From a checkpoint of a small transformer trained on Wikipedia.
Size: 13 layers, width 640, 10 heads of 64 (1 for keys and values), MLP 2560 GELU.
Training: a variant of SOAP for these matrices, 722M tokens, 5508 steps.
Each number is 128 + 32 x the weight over its row's rms, rounded and kept within 0 to 255. Layers, rows and columns count from 0. Numbers have three digits each. The size before them is the row's rms in percent of the matrix's.

# layer 10 MLP up, 2560x640, rms 0.0997, rows 2046-2100, columns 384-511
098:179095099043181152131144160131127090180099180089080125057145127140071186134102110086190098115117122067066079087119116100193159137137141083121097148121099118138084132130077089086106168210179064116110141119087132082079193118105129100143123151103117140133087123129068100174115140155188117116144137119126128074150088220104108110163163120142081115161152084124062130165144053190156117155103
101:138133089169089246135127135114115092206119145171105089103116118163117139100060160147123145147185075112116165177146057122098134109076148120113155151138136088152159128085156087174161154146043070124111116205120154112117137102078165119115152143100190121130121113098117179121145142107183099097092184114160116111139102111122113142134110146159160107193143163133129079127137118117106190154100
098:148075149166134174100152080149099202149096139195137147107174075111169152111123117111153099033150145187098108180115156105132133148135097173162112144151181123094116115124091099193163158156155140135205132130116146118104141104127080114199159115104120138142117110113157123136116029135179146087118158050125115126167145090162188077085129100170149171087170105132164150163148086140063131140124
100:163103144153097122123098134034103168103132095133089099144115136208162088116080099130187117090116135177114134108144123119103099134167156152145125103174114132094038111141104186133152135151127117187178199069150147130144101101099118113197080135134144163125130123073141139107123091108117084059059133160158125136139185191115114124114127107128102126119166157061166125108178102116166097135117
103:130100182100107090148078110140123132141052160148138156115171122160103132129174140146104087127142086130130113099175073130143126138066145162087140116142115159139156091038115053093158159106156124109089139156129095107120071133183106103094123146066120102111140111098143087146100068118191144153120118157162096138128108126146092180116084118116099083131178129113094121126138162150121138127146
098:186120147146074172114169166137123065093112134089128135092154064155111110162083147116105126084143098115101138094148132127148120081100155093098073112120171163133128136131156177076077144166110089133169130084133146132124178210184142196114172082136152103126102077084153120184088154200072149082111114096104127171130147099124150164150171106120163096099129144130166121139138158085140164160124
101:087166107145072097074102160128153129108174155161087125149127114087130090106120114114108084129139127189141141097133090135137119127144192037101148073121155119145087125087138212110092141112131105128155123127114107141149161142096122143123117107139139082074102094114133134101057095132120179104141109169165125096145099111130086164122117084113127102103110157080155114134104139117128093074115
100:101103168140129122140086109046117065148112106194175095142120095126148161172171095070140099113156112109151114122128085189138111170119138139110123139123146105083147155141159049134159143105085171110166144180157094121124119106077131131127163135171177125133125176132145117119112209123117106092155136109130083156088134142138084136096154110078065117104166181194117115152197147135122084105082
105:123098196153097150108068097121153179127117130145135113098094161068062120161134069142125126145134133108106193197153130126117162094111143151155162093116118131155132114183138096080129142103150084158114177158175145087163133108126125100084125138105111111185205128125134136172136119152117119104096127091134099126165190181116133116120168139132120167111146105148157117151127136104123148163094
105:200131175123118156132137182078131070110162114136064131109118150085168108145053173144131120134140119144106111143140110193108117161114053152144092120098135044116104156119139062089138155101131126116100104136175104137125083160158098149116200120115103136108195094058138116093099115119171169147078109207129090099175192180160114128164099113196113151089109086146153101085125106111104113125125
099:054119117092091100102123142164134164128182171109100085132157080165108163111114131077149160109118118184163149124160127101104173153093167099138083107143173166155155149160081123110135126162171121075130104170127064116108090190092090099114114075156077093144152085088088142164133101100146145136155084178098160088139140128158115138156134140137102161105138104120067149133127137089145117186129
098:114171155132122116142079141200079165110121105130110097055121096057137155133128124201117153165140126096117120141140080113144123137191197132121118102171190123147097146202054069123142153113167127173146118052108124136167154114187104137188141103126136104116134140039169111113107084112117141102098162148140071146096113144108105131072171137158208139192134142141085093130163074130115118149129
098:166150193100121132157115113147192074094126082138122068092124130102121088145068126097196059174148122152167145134103099148211128119146147140112092171117083133055155169139175080152146127090115098151121137074149136115140179113078121113154109096150197105109100142120128110153144123055099128112120165095111130152153110155142148132140177193129070117043123139201074064164071134133088155097122
103:162192146126163085077142110133153158143183115106114116142077146180118158112117067106029190183085122153122155104144064169129121167116134130163130124183099105081139112119113145091148126142174082073118120105087156133121162101134126154117134089134123142161134068117133150119112145063126142094104095125154128139120115109105126144156111115142183055144120161122106120138097055123117075147149
097:119141131130197161126112165184116167145134163110117127053091114150082133163121144081089203111121093115162142174109186113103120169159134106096121172101176177081119161157096101100151163142099078124097142098119107132128125154111145170119106146131131173085143063115146098133136104183216122078103099131108103132102183091148107140140120127158152086103173162112086087184104144133107116139098
104:175142146113120139133163139083169084162104113171165117141191132142175142104092180120141143132129073147124101169094185167074136096169176078111140111093156244149134060100120141135075138138053166135095145146138120152126149084071113113103123085178056154097169122126149084110055167115126087085119140187088116167116153135163096142099125152124123153162173130095077141112059148117158118157134
101:083128139127079099186144167160096149091110152157097126130109131198096052106094143141051181255098148150115057128163099096126117146153150108119118043081132100153165148029104123089135130104155093158166085102161154164147109093147140162125107158099143194146064127120075126169114090136117125099121136117127102128068169150098112094103179093134119129137122080163095157124145128152173095137093
105:112159092181134114077151149132124160138129134079123155112159117182130129137132086160138123081163142154063155147141174167063143122071168098096134120040152138101137119092133222153163167121114112139183130097070131121104130153145092127137133109119116130118126106136147084148159164098122088113126083137087073130140111129158169152181147101082089151156099106139088111151106149057105114125147
103:160141145136162173111158153198175151129141126115110172162101100078105171093138114175155106140132117130153102077137106133113141151107143126113170066192086088142211127105135149143106122087131136122146163100061162097099112145168073145133133107137072144124142115117124078151112160097116099095084139121096129115138160171107126072111119124108124121130113082139093189154120163104154167105071
101:113129147172135118150112130187142122133147125138065112063091116150123148145137073098131139155135099120133146131134155165095131115087095108104118097169135122077111150085130162120160144126138062130179148184106138144169142123112132152142146098195186087122130156136101070174186129097131167119127104171121173121087132099071121104083147138137127102186112111094107143144129098096108165123147
099:109148136145168170157098141125105148195149126144195150119210192040211176153142138162121112142111170188085122141149160106141142154072151159072135150134147097138134151138182107071084111112145085127157119112154194239143156143127071130143132096105142111164177131092094121105172111124170155102152112168190110137175155110086061120063140199142124150129120106141098139142050101140134128135130
100:075127129142157168161133140122104134192141129122088080072142127125066111104088126168171123160078119094117131092164084166128186141082167143166117156137083125107176166128107155036106152137105126123143161083098105177170156154126128159152107097114182155150115134122076162134105088124111154134113101137137115137123130083132089137186110186148114145128090095094130074140090199131121147152107
100:122107154104132145132135153110168209124162122191132131210077146134071139196117092115107117127110134144137149142153058084114077164109117128051161110128089119133127188129135106127097133106163186158136090135115161195114169136072121078097114113109109134172140118100168129169139149114132093159159070145138149174126129121127192106107116108105111142186109128099184113133171129144122115134101
097:127167101085153128126158128136166138130090089087143136050098115141149110085154118134102099211130103140189105144111140147160082108093088045111093105141123086131106125107142057126143172129081120102119183149088072155130138194124081150145092116114090135121077105114163027125170121113180138140132128090116056106160180108125127124159094159084172157121073136152109101079135143110099104164077
098:104128148090121071160099212053144069076155142169090131127124100084174131159133166142078108130186156166173121187100177160128093134122099083137094087147073152092077123156050125120180109129170121153162189135138074175052156105096104135139085113135128138128148105160054100050153113085176087194150119096153051162086117188116179120121127144113107122127076144098108134093063047172080132110095
102:123138137087088100103124166152114105119135132104132132098091111067062126090116128155127162121155145123116194137060117143047159128106173129102141126125131070170172169160132061138163140060077153136134124081172175139137082174075131164180094115104125123154089167120086099106156113130157117094088129156210109141135153098163113128137163116130059145123111066105147139159207152133137136137150
099:135099160142134087093044107148095128141115093077095113161064139115105145106188102118076170067125158151081158124123075181152108088129114160134165083179099142110109194132146156105090134089078147141131144131159132123159092095129120144161083105144116125113110083118146115142149152141115169091178202158087094092128147148132110143138154128140055114109128107118112139107163109139086136064138
103:086106166128090130122142117098125130128129147131139062110183161101144147163161140171143078078161127170121137126141132123166128125152108121121184149143190145149143128123078142108128136126114092094125084081200210149123151143166090131133074187153112120140115093168067144145135137102171120102091096089112085116164088136182134169076164148143192127122131113171102117128158140130106069106100
099:133158140186117126149145150174112130165082123124153087073131157106133125184147084124149057102142107147072075193129094155162152102093104094142160092153140117126110166095121107117113131080112140156108102100106140198105125166158158160164131154132116095063174142093113082129112072107180137104111130103124138092198082088140138124117190092112097072108097108148133084102091114166110089144092
104:148119199087143125038161039058088133113159129059144094141167119159084125152085119105138120115145173129147113121159127130138095158077177111135162151134135099066139063176130172135109147069184142093113173221121124133133131169147163126096089155090146111093123102084125092145140199166117154130127137096097135150202104166149111103137090146104097117116133139138137158151119124118097143158140
104:182160139126104088139135178102127157120149104113155124067109128107115115145129074153160102103098068090125090141139139137110122187067163160154088116049152193159118114136104223155158114177148106119145181144125121156161236121137133175133134137194058116158099069120142181146109146105081139155129110114105100101110111131125159106127217106177172127160144090115168101122159116164134125146146
099:187106121132163087186189143168161126097088170183059145176138093189175137137146132174117135143141114129144108132144099123109109033155058114124078128128119059119153126148103124119131145186133137145174083120198168159082152087095115095163176135084115154158118164122169159122119176160130139135106172133150109131142183136041130163109107137167114050152151161176138146152115075171133069119153
098:126112117099080140126187146185091112145131098154152104128156205154115109104157072131102118141083125160155166083073105175082156165177053117142151149144133143089122124119155154152171141088066148150125133111131143088123157113129194162130134150093162133121160125128122104147109153115144157142117127072137126155116143087188161146096168088130124144157134161148107131100142142155092159143149
102:096122110073155187069134215124167106133133129116131127117121079185155130145118100140135165130119113152137137111141139137106121128154084152138144123147140095079102065122117117126157146134153111139105069144180129163126193137107172149143087125090042129130081055094112140180124141103102114189152125181092119148152149141160082146157194143144209175095118126107089161112157142164071172122136
104:137154178143072176152050137153163117107099027189154126223108088123138083176162086134144091147139141126121132113132088102159142161124128146105126146111132159128133151057108115088118093121131081149113156167136117120125126118141117139143058092149128135117155161095121150193145168141128153123123091162120197147138139169138070165104166140121082120086116097122184101125146158134236108137130
099:092158101175118083079142068140136177059152149160044101104157131160048166117078191155077113085037151120133097154127139123151146118164120136138118134130125120130158111130116174175133096115112129156149086119143101111104097105154160128111098096050121122122126063057128119123158123120154148047135111126158157027132117069114082122100093085076123199153055147180109116155098139151061128157094
098:135131128181113060134152177103124099127169128141131090095113110117097090107117117120139140112159162084079105125137167099077095088119090117117117161096160128194135141065212118067112139110103185187091185111099112099163081151114066064097145108170160122174091120109146145164103134083085142092132098131146114108150086137118106182142124161093128210104179109131151141135189128124130150143098
101:169164113026161118143133160119126118094135166124074092160124122124186119089098109154155123153136173117118152143154139155148167132139188186111094115175152142150122142104128175171126051111130187108124131142167139081193130113208129118143111079098151159198136102124173084185157178191077054142105124086097171097101088148129149176052158174140159154144151165112173156132161139141125104179130
099:114139114096126112105114141144094063131137121167159082104101113123144126075103104147091103082127131158089146146154118124125125165136122145143096097152176081136146147134127149155115078058184147175076131160155138151145136129192165142124146119135135138158128164118135115085125114105067142073120169178200069113139135116125127134104114057147175112146141150155144100146119133101087090161100
100:139112197090131172128195101121115117177114132114145146140120169155150136148108117085078078196068126162134096169119135130159104136173114127190118127063098128085081159149103115143133162142149117115131149114187115128100148104108122172074147129147101134097139128079155150066173083138135104118173119116109114084157138137121162088115163120114158092096072085187166129158160132217032196141125
099:202188162106154137119086112121121153134122142135142100118118141108158070130066125082097137075084064086129121162151179091108133181145157152127165093131211125083186166116081127094160150172140130174105149114133077174173090132114172157145161111097159072083100191173126120140170155142158082126088085108194128163075096146099091118141095148129115112092187074090124139101142120137124128145155
098:098110202122160091100113037114105149129140148192085092177095073129126134191134056107101155128133128121117133130067077094150090104153130156175143213161100169142127142144171081059110099152128151126123082164116158123107080131138137098093157114165101133137161124143192103111127097164141103155147091122149113165127136145176145095128138086134200144132125135191107116124135119126154154134145
098:146097141132142122123138122150159093149095113052120110105160073130120158105099130139091129146105158116188130094091094136127107118119126132172067168140109143084145123158124151139111165142152101134124123123178131133110152138162108191084110127057087109101112145096117148149153106105070139087133138083116085087181164124077065155086132138085125126171150128078162181108127118123133115153135
096:116097130133177139101198110163151136115125097122142118157140127127122083173130094163166090154121122070154129038157157143128186161187121117080084094052097199121099157166191111139138122191160121125152145198107171122129080160176152121145162102155139173132110118119091107094120125114112133110144123156127111142140147116109173206205170107132110165158092090086176211132117141133082152099113
099:150124138110156086087074121172083151127169155192092120070149163074157165172141105127143146079118137097195118128091125152158134122061146195218135155130161092130161102159149015086112085134180126160164105107105146113136109120082134125128121117105115131049132132091176169138150127134196169143129087102064093099173086115140144115081157105132116114180159146185137195177122083132142168194131
092:091140088171147066114127181123131144142075158082159102184204085118089169114103096113118147156143159110110101133088126102154090152157166089121126094139158161130124134101124162121107147170187175098112114162155116111192150174112101132115140114163128130142129123111112116138156122162155118084180150133178165118126174137154136108091149147149164109147122147098065139056142088127128098163132
102:131131132149124122124101119127112067123128200191124125090129139138144126115131127157128132136106129115172092128109148206130039135117131144155111117129168150075110089139152086182118171125130147078118196109171141193152183176163149109116154144158144130122145108109148125147169124113181149095149206153111138150128071117147108162110144137132100108152183106145154150130126109160182161113156
101:109156128121174135172139128131115138130170148177164143137115102098204073158121152112117146087102104169164110160084109172104126148088114149176138016152089087155068151109098124141155098119164119077088155134098117152160048117106143217127141095135103111117149162100113104111150131079124103159141126165109167170165124158130148118153140167138131136083084148117083123192096159099117111140061
099:102144130042155118139153161136175062089156100055089117099146083118082161181128120104125156116106043122081128168138107197089170182160141033177114142124116170065133111135114125165141107131158119134061176172209126141141127124166101133158092111161173131108168118100085135156146136124125107180123072161148114114144033120120080156108173187106113107123181098149087135161114136150106107103165
099:130075099136100096072116137139135184106073122068129122147118191155093126188115152140066109222172109163079143093105137163097161115115117144115132148103078151165112103122141133097161153132128169097177101111118109106121104160106178129191133110127122180100114126139108113153129152100159100139173127185130151091137161121124118096150137082094185110181072119096135091194131153113110160128131
101:147126155144125170159127118145151221145130148141140099094064112143104117220126114077132145142126161117117103074146137159147142123095136164152117100132136108118124118134076106111142110175137106111083098153141112150066144192109161079101113099133178067108057099121101119125138078152127131165156153165128089111118135134136153170104093118054176139140193095089104125083158104103140075095163
102:180094122128095146146114174167124121105146117118159187121137097166149123139128140068184100142163151184132133141124113106159113107049145085096148065165134091100089123045128161097077119072134113110132181140129058093176160143143117102072123080131122125159156086065105144143175114102080120175101152110160029126147164112100120133114157160101188129123120096112130085150132182080138132194065
095:103176110137111051083122105146155151050111100115119134097185148171135094145143101142135162062120157117146091127139122101079123112129102169180091181126101124136141120146137110188158132141086170151048104158086119140161107121104104139132116123129136110140138169109127136078151076164192166129179087132123117126176062095123178142161112176153109109093107111137150122083106091097140145151104
101:132188099206113097137170157163112154089157049173152090133170091126126154133081128124131115094184100095075092159133109121117049115162147099165134125158141120113134199083099142175176077060168061093101158118160089158156077102086042153129087139106098118094097122139142121129190133084125160130092099101165158160085145116110065099096102165153127106140104111178143093161099177194142102124165
096:103173149103135105114121127116099108091164142096145135177172157167124082152086072102127134113145121150119131078116117198134193073089155127126136108186122169147090085107132119036150119144197090109109038142164108175113096119106121134159163103154156129126116103112120106139098132147131130102100124130115102090141095141104162135141122142141166094118146098092126163142081098091159141147118
# layer 10 MLP down (transposed), 2560x640, rms 0.106, rows 2046-2099, columns 384-511
103:164115141018186134101163139064162115093198074095168190167083161129155047090114153183070085180229170140167103198164068133150102142119137101102111108120174124116094128187122090159122120152111128148133124119147164154103217138148106066128113151158084165108096149151164144135126095114151101154092118085128103179121061139111115188099114127103104159116121129094111081103147090148098105196151
103:120127139145090147117168142127078051119086116132144151155102146067143103141114149102120122105111130087166156059130169134168113152110063092123082141171104106077091136107177049139164137133103126118093153184104151129086069162119202152164154081097095137130104157080135103144148122133127136095084090063118095124179147168142110109157085183150115104140136149118208090132121114129119125129115
102:147097098139128104102129142120126120120168185118030175090163172115118063124157138142136130152126151117052121133056130120117114110135161109124088125105157148107096159143082132137128133122167062157126079087171131126151158136103127164158118099163124085120123123089199135114144146098124192165096127162139097129112091161199083160145111101076105118212147147088114131075124105079183139083084
101:123120108140109173153175164143121104130154146100134144088149139111123081151147112133186200086099080114143164110116089102128154196110133165174113145189156202155195108105122122135164078117147101140131116140108129137165099118128120170125141070109150093107155160147122086129116089147137097091111137131155108146119133084090119141136081144142150107067166152108171037104122131160131124104160
100:130145118121122097122086127175163159122164150100147131132164129111120131116099114116187106133076091167103179159059155104146180098143151039146111117152119157070175125237212086134113138204114122094135163156094149138114125179187139100160122146083066103183130189150120210202116155125172193158119070153085079119113192140130107149098141223092179113108094146130111091092158139150098109113100
096:077137168162142113093101144128137122132156133094166142104130111125140113144106033134155108121114126136099143097097141095142080086140150100110186130196137056216112083179139072103086126197119130138146136079170152127125153139102144147085108127088142146107127155139128166112111181116131111149122221133145167142119134149124113163181076135130138157110116149123118162117143144124121169127124
105:163134160095139132125141034125180108107200143163120103148150083144167065093128134140088131116156138145040099134098121049138099103126136142130136139099102148163099172107140162099128088155208135135141069095154156160200167098159118119157089130148189119120166147129206110158128070120166142169136150145119172187145130110147146147150075146145157086169114137104089110084092135151128121153165
097:129071105128061131118102159106131111100098071172116114114127161105123130167119101139083126132152204104114200100181126172145154129112150112092125071108074153189091140133142077099143088084167098206103142147100117101155128177180068131094133130102108084158033110143125120117184100148153145143137104129102128153112156153149113154143148084113136101128105145097133117152163089135128125115085
107:133094127157078116095152137040161088186087112108101150134119102101111131138135089100108133126122157135117165116101126168129081154103142139129165115156135128156128149147155082100138129087131119144169115153087157125121111109103181131115109102090141140110101122131126131144143133131106103144111102156103149138105089140109078141167103158140168136096146137090162175081168142113121125093070
109:138177148134082135174127164108112117059109070139133126090131125085128143092131085116096115171158079122119100105145133098146168172108110113097085117122130141160121127138125072143124166088154111126079172166162140125118142141110157149182166112094142153110162123159070116155093128164120101114144170149142116094214141147166111118180101118104129158099158094139121135141122113120143083176131
098:120151122154140121175102073136104150154129130163150140229132123107141181115152141177141140174149091154115132154108168102159126127166072206168073128146195165110095147144075152114132134099105124186125122111106087090150050096169107136134161101090091146153145103211198126086092107182109065132105182124140080062181081157141120153131131078102105141122161144158109137145102138129119175182120
098:117118109063129125080116095122078138118143089122122188171160122124118205102113115174141085131095142117092143061145118130075132142131092108091162174131112136129181133072134155168121100182124171183147131167128138103146096107139167078180166086164137091113227114123145205118170153122104107100158116123126132141117111168129099149130125143120083127128147167102093147145142141107198174107128
104:134151162157110150162083117065139112150179146122096113163175134166057090156120177060099092143107068138192087147124159119074216157121133130116113132149129044091144150120190097156092095134120156101087116152150116113155212184140145124131099188151212137094154072142123149138132136129109114173147104066130121155128110108133109079180188122092078150101172142123200123145072133175122148101114
100:193149152139132164060170119144163176123087132111144104080055143151135088142140096135115149097096043142086124099159083157154133119099120120114115156185141126097077134104116153138152057163140120146122148121102077080109134127174188122159130174138171135112182145180112063068082140150152128125096089156085165189128119095130164168161097111104148065074130142110138175119144114104144104099164
095:072086097136134110121195141123092093134131091182082147146127128133104109097147142161220076121204124123114092168101101125146121127146185068137165146120126094130056091114085128158075074111112118164126095124137097131131116128129163134073117112096138137130153146142162127112128170101083177142126113160147176126155108096053173150132100125134135125130137114087115133151094138147112098134173
107:096088132092186058152191041145104094105155078165117168075108109164140138165081141116126099128143146135108122102116141184123128128105054174105141109170067140129133121132087128128154117170077137127185160174102106120170079119224103077100091063113105102120091133125239042137113137096155147116115137154122106079163149106118102158124132157064091153151127128107120162122110085127077106162078
091:144088081143129126166107099102109169130090177103150093125137143126145155148132136111183111084182082140142196107151161106103182144119144152171136178147143138111147090115158100102125141141135188118135146103127184154105081135107149118192132112134164127111131086154137112089151148128117133144157089166170144145077125142191161087184112119121117130084112153155121107137150192146130146108104
100:157099133109097094071135130170115143177190100134129114120120107091091117067142096118170133134184145167080160148188140136166144143087152068118124149110121180129111100136113078116109072127105105158171086105065177100091061195131105147098083070113139124116088112088125141124102101100115133118145113118126160122124185118178151152181142141140155168187142157080118141127154096144145156069117
100:164149077160186141121107122125119138165190107190081131118174138098146119126080126119117113144173147082185146183155223172143079128100140127109121127093158118130079148185159109116194135089125119147110201143118134143171115093095115125093101116108139053151116184096170064145104095126094102148137149089222167164110167093188081149172138116136145165149195137210146165158122106203154113149139
102:152183146152086117079141151053164089145179093133116191085053156127157145111129104150040091154137114123197153096096115119154149104098106138180102127099084155130065097104185123181098183090090089158090134069176148170123120075107111160122121144185126117128068102166141080155070142120120126088144043158091135077126098149174147076127164170134167068128140123076133099150141138139093136131104
099:098208076122150060129088164096121152206139092122118139149148121143161091096172146118090059098113052166136156027110146126179201094153131116174150124191109124130139227152126134108172134096102106073135122159150115171149167129145158099082163140121097128123124128129121109112160168169118134148123118165128160169137156078164202109148112129078081124144102125174158192149111101113107145176140
097:194147134104177122110133137166113112101126148085210074123135114080140098130224126171158114151102153151167129148164194167103138146093147176114123137126109152075154180150115088105132119089105153120147167163109087079188160163151106167163134150128089167119140116103162138106079158122087117078062126142109122078168076115140082162129179074118064096134170130140130109090110166112138095103131
099:127119133061124114092150067089128150134110157119122134142166169136079096155166151188154130110092100083133115093124087152146181108137092126089032080099138101139140198070158170089062138105185124097150155090109108160092138138111081124143142088156191084067126173100110131135157127104126106103086139151168092087111100170115140135145095109149159166107157138178140139078097157171147095087104
098:170150103128055172117164103124168069197091152145121109143171109147080067095124116124063185138119098095126104144109144087116103133112117069165173173100118209096163165123128090190142128127101081066146069138177103124156174106128162157158132067125135136111143122088132099108106159140112143101120120105130117123098095103160103126071136149080064140126152128109150142110152142106147113153150
098:161074106093168168152157131134168050098115187100139145075182165114115187125152148115106138083197131190107078127142184113161090163159111136128140114099140103199136141187159123162104181098086126146088137110115108166160133144102098075151116125143143103122113172115065153168174112120093105089137119097157121180166151083159104117081183152198173182138135096077118132117121079114138124104083
100:107144138067114156129103085132136114117136141134142104176134133131061123064122132170133092140183196096189214139125145119123108050073139097108160137147113138089135156120180116155135073077158058134120153092124115129077020151084135122131125152134113138124153093148090117132103140161084119114092169091101110129153154156131132143192154096107161115085146130119070182112144133109093111118115
098:096115106126139107159138159119127113196143163143143110116128123140119112143072131158148114171160082143143176154101122153121110074151092126135230157100159150084159129116159157146124132147139149148082096120133108150111069154120093091084106080135158118069111112123110120153178092121102090110128157128116118104117132142177158151159106092120121103118116148179178190125108076147117100167113
105:060110123088192139120110128156099185147115085094158111125175085109160103157186167132108149104104121084123124087172187122135147102144109121159173085167082127153128101142163148125052139132170149094172114111129107124159117124171145128091166112129205120111173089063104112096110199087141100118114128187122152158062153166132104140130073110126131132160186192069224105099134130118145084224140
103:145174078105102028120156163060104109180098158136121222118127049117090092137137147111154149126056120126169101071126076074128108068131159124078163110117094130160129095071133123110128126132130161099110123089138061107113132148093156147164118139152149146119140138155161149152155154118190123081122062117128120081112100122135127151143120111135130135107138070134129108146138152097146107148123
107:152135108142123091094135104109096151161141138109148170084113179153087137178149139130151163124103167137086096094075107123201156169194159092079135134127155174186186108122150120141096147073136123153147117109126151149133150163137099087090202100120144130128158139104154131114112181087123129066115096173143158198129115138134101124125120141110170149151161115179158146125098134122189112151094
100:101163150092122116132124135122145127118118113104136108148165156128087109135140134110091164084113146152126106174136170082142143087102170143149046119180097121112123077119132140108123165082139128135095165136136127108178123113128127049146162159108218125152118143140101076135109145093116156129138101121077090127127137135122149115147107178111040129122080111142132059145126098170097160122118
103:156169153097173177201138120117095089119115183164091059195146165147128090100107134137047128053128088148105113117173094150173108138091129148061175159063133124154105160156115144087150085157126112108138122100181114102181128116135129115099056115096132116108083117137154093106110159120103130112098141146149149122121090150142104175174120144109138177146107094098172111114089151156086143085187
093:152178157117154110092075130074161158153106186087128097137106111096104149121137155140148151107145153095093077182108156103145141137064158115174097135167135166174116105112115082119110104162160108091153162176117085088113125113144135136119126158144126176119106091155106134195112177135111122111061114137088104147140165118073101153148103149087147123133141172188179137157110136081125126129164
110:116082123164118133129167107150137122134141144068140152125126138178152151126157175163130082108155102135081078127132102228132137109157107168145160102093145088109144113180107143129123096113135116164081077119119177158122169129138125121133108198123136125114188081130131095134171164099131084111078126135121151206169124108153193110162147115156114107110168111160095178088146108154087132184114
100:034134158189100095164154108140157153107129065155124174138153172169151110149153098119132146114118142142149182126107125090104134168154125118115141145140141130114116121103096072134079117058071148133165255110133071066066159136142104065100113120112143161160180160136161101104092175106074128154133121101143092109115096116084140133071193136095114097149129163082151137128131135173137126075111
110:141163127134107075121150083093140112109161063163115079152112127153074145110094155166153133121087105141110133107137175160138146072130128112133117186149115132113086129105159145156095116130145131119144153165146215159156031104133161096138099157048113096121145169135154067114128143131177168107143140121118161112041115110110103177129167153110140099129134111184163111138105144156088068144127
098:092143190119124099195152200071157115114160173125110139114144133130087149157182171092154119123109113095085099180075139071119197121076102085131151145126168113095192117122153117133140185154124148156135145129145143127117146135129126142132095160056140131142116111169152191140110175185150092085060133130084160143161079170142021102101215126120144116142057136038092126105114057088132157123091
105:169164108101138104137136098114121148151077153156121184137062213100103145090113132143134166128156091151098209109108103122077091104165172208154177137151097168137130140104127113110148133191126186097172131178141140180195196166167128149131107151161067125129136150134141077168137058158111118153122117093072130157097100145159124149091158114172137135139165104106079123129134105145094185116115
093:180132157091092174137162175155118113118151124116080080191165160155133081136069170088140099159150129113134132159164107129157170155143106143150132102191168136148176103120086080090158135214147123097177173131107155148132108127145127155159148235150087160105190112175108149089117084144134163139175093102135098122146129129158119108139148134144127203142160127090196151074162135110117065155129
100:179143136097145157114119094197100099114142134108113136149156116107102140129157138124128093153100119167182192147177103104138224080150099182135175140139077144136144137133189179158083158212119064140146150141109056150156189107146164122120175069088122112123072084120098143126114166093104113169118169160178097111161146088152117181097124097110093142114145114145186055147171075133098085119167
095:099133173098113119139168125142149116124105167113110153108116139138086146079162136131165116159117166096129154129102143081118177137054093147082099147147178113098171142094106108103129118120088106138111113088154136130134117104132120177120137141099144115141134191163125083114196158122129137135155174139132079153165166117161137106137145126096185171170142178111106148062118130126155153135121
101:124186142077081161124131105115182146125074134179141149120163137126092115115133146146114166088154068074151127084134080129131082151119134155185138120109116095102150149094094112123139185170101187139069109104133065109142134117141184146127137159167157125101084189195153111137131085112148048128090112179110147189156127139110142066152125157112114175172124127165151156142162123085132113099118
091:134109129115104133160146149123078122110103119145126186099121177129073099123134096155140121214107118089151135140083159112139110136163136144154164083097126168127102088111134122129133118103097108153067099174064169141082110108165128145195080133094171105148150124085152156218108082123136177132120132067063105152122112171104131174185105107116156138061129149166113143121114110143124158165161
089:125110097131129091144127104110164154166118149158153117135174091119169130155122166190120138134133155163145081115111074095124030109153128094160126148124156102138136114154108179133159193121131138143096084153160122075135155100169139138141132176142110100109085178103128153155136114159119071130107071143140132146107099164066153155176132165148106095118134159118148161080176147161114100228169
101:149141145084107143157135144140129115106181153122185149144104091136199142113171119110173127140127129045133113204153134072147134127129112122134088076144071109140079088063121141123171163072121145171144147148135130161172129121189150160150043142031096098144168154149105106102135080095110138153153096130163113160096138123140084101084138108118153135134091098111176168153122123129115131095173
098:059117122146111196134130106115149146080177144082106122128126115126144148096113100107159087107105165109169081102146129139064137090075084117126114157114106121130143123123117128049127131165086098074169115146135136153095177137130175110126155146103170180138182141127129162157148090113128132101156173192166161175106109118156146121103098119111153101141137096102120127156176180062103089126131
087:143114127128135109111138129117111137123143090128130140162133121132118140131139135135164124133148080152105120132116114097131127115119147115103104140124111141136113098113132112118130111149115117166141110135124098135115018160136165121138117113139123113128113138100116145155114155147115126111133128125154104154124159127120120077138140136140129142112107162097130125137113120093122106151127
107:076150149153134166109100158181156096099166084087090114194124151182154136105130149174098126097070098104115081113154065153195089169137195106109158184147119134144141109079131102113151134144153154190138114074122090109201134110091137076128140147116150086124117129199121216139153144070143113153185107113143128156154133118148130124104211126124201111140172169060081130139140124082075097157129
095:195158145103080140194082146107183177148161099135158158118125120114206086115137151151148087153137144181177077132092146075135164097171139125128124119130100112098079116146136142089122151110131173110124131177132142104109169163062169141121168144153122176152122156122134168151120153100157150200127143120065122156099138150110106101067094092177136117223126099086122154165132202095105100160207
093:118058084131155143118142114091131154110147172137120078082131109184085162171126105114094113121132081151109092127108102058127077145124123149150146147115160116096118157152142106118118122150158130115108165120154164085176042099154154133125143150117165119125132158130128172134129166117079132095140128076071126088111079126074159114171125088105137117068169137152165124082122160143078107136124
103:053166117121141140201157116116109082111153121113117137127120099121195119147148080124111162134103085166130116135062163101181106110111135128103155150107142138188166139081143141134140107149165138106144123148183105133146149126123127080204130087135072120148149148155152070094168139131076170072129078077128180153140163103117081167075150103125116152126086130159144156102164052123089061148114
098:119108128148138097147112137198112111124099135109174085126112157122205151165145147163119128131114133097116090143195118148102142216133144066130144121151192101112136120124109120111161132108151107119140170171081099125152144164140138175144124059103132096172172151099125184121118103123141130141111124139162194182086135143123117101130071162126117096102154199151150094099149069114108124143102
107:168123202064181125143147146131068140129132144153113143102175074179103147121149165125115119139103109159087124106131095137138124113097140125117138070105145148147138122095153100188069138140092148140154136133091103191146215111108157089099089181124138124116126127140102134168080071129094083173151143179136171096124155156202118101136086194139139164147180142127129083180136181126148103105141
103:088152085122146093140162081148082117133079115079179125162111091145134069138119153139116143108169115135139093157159158116139181146154087118144138139111088135160074165141127127130106104145077176103134147139085106164159134124133109125140092102166151153089186158134139199145164106157108142109103124101105157141141177128122201148152170127089149088153141118148124125109168106135146114104160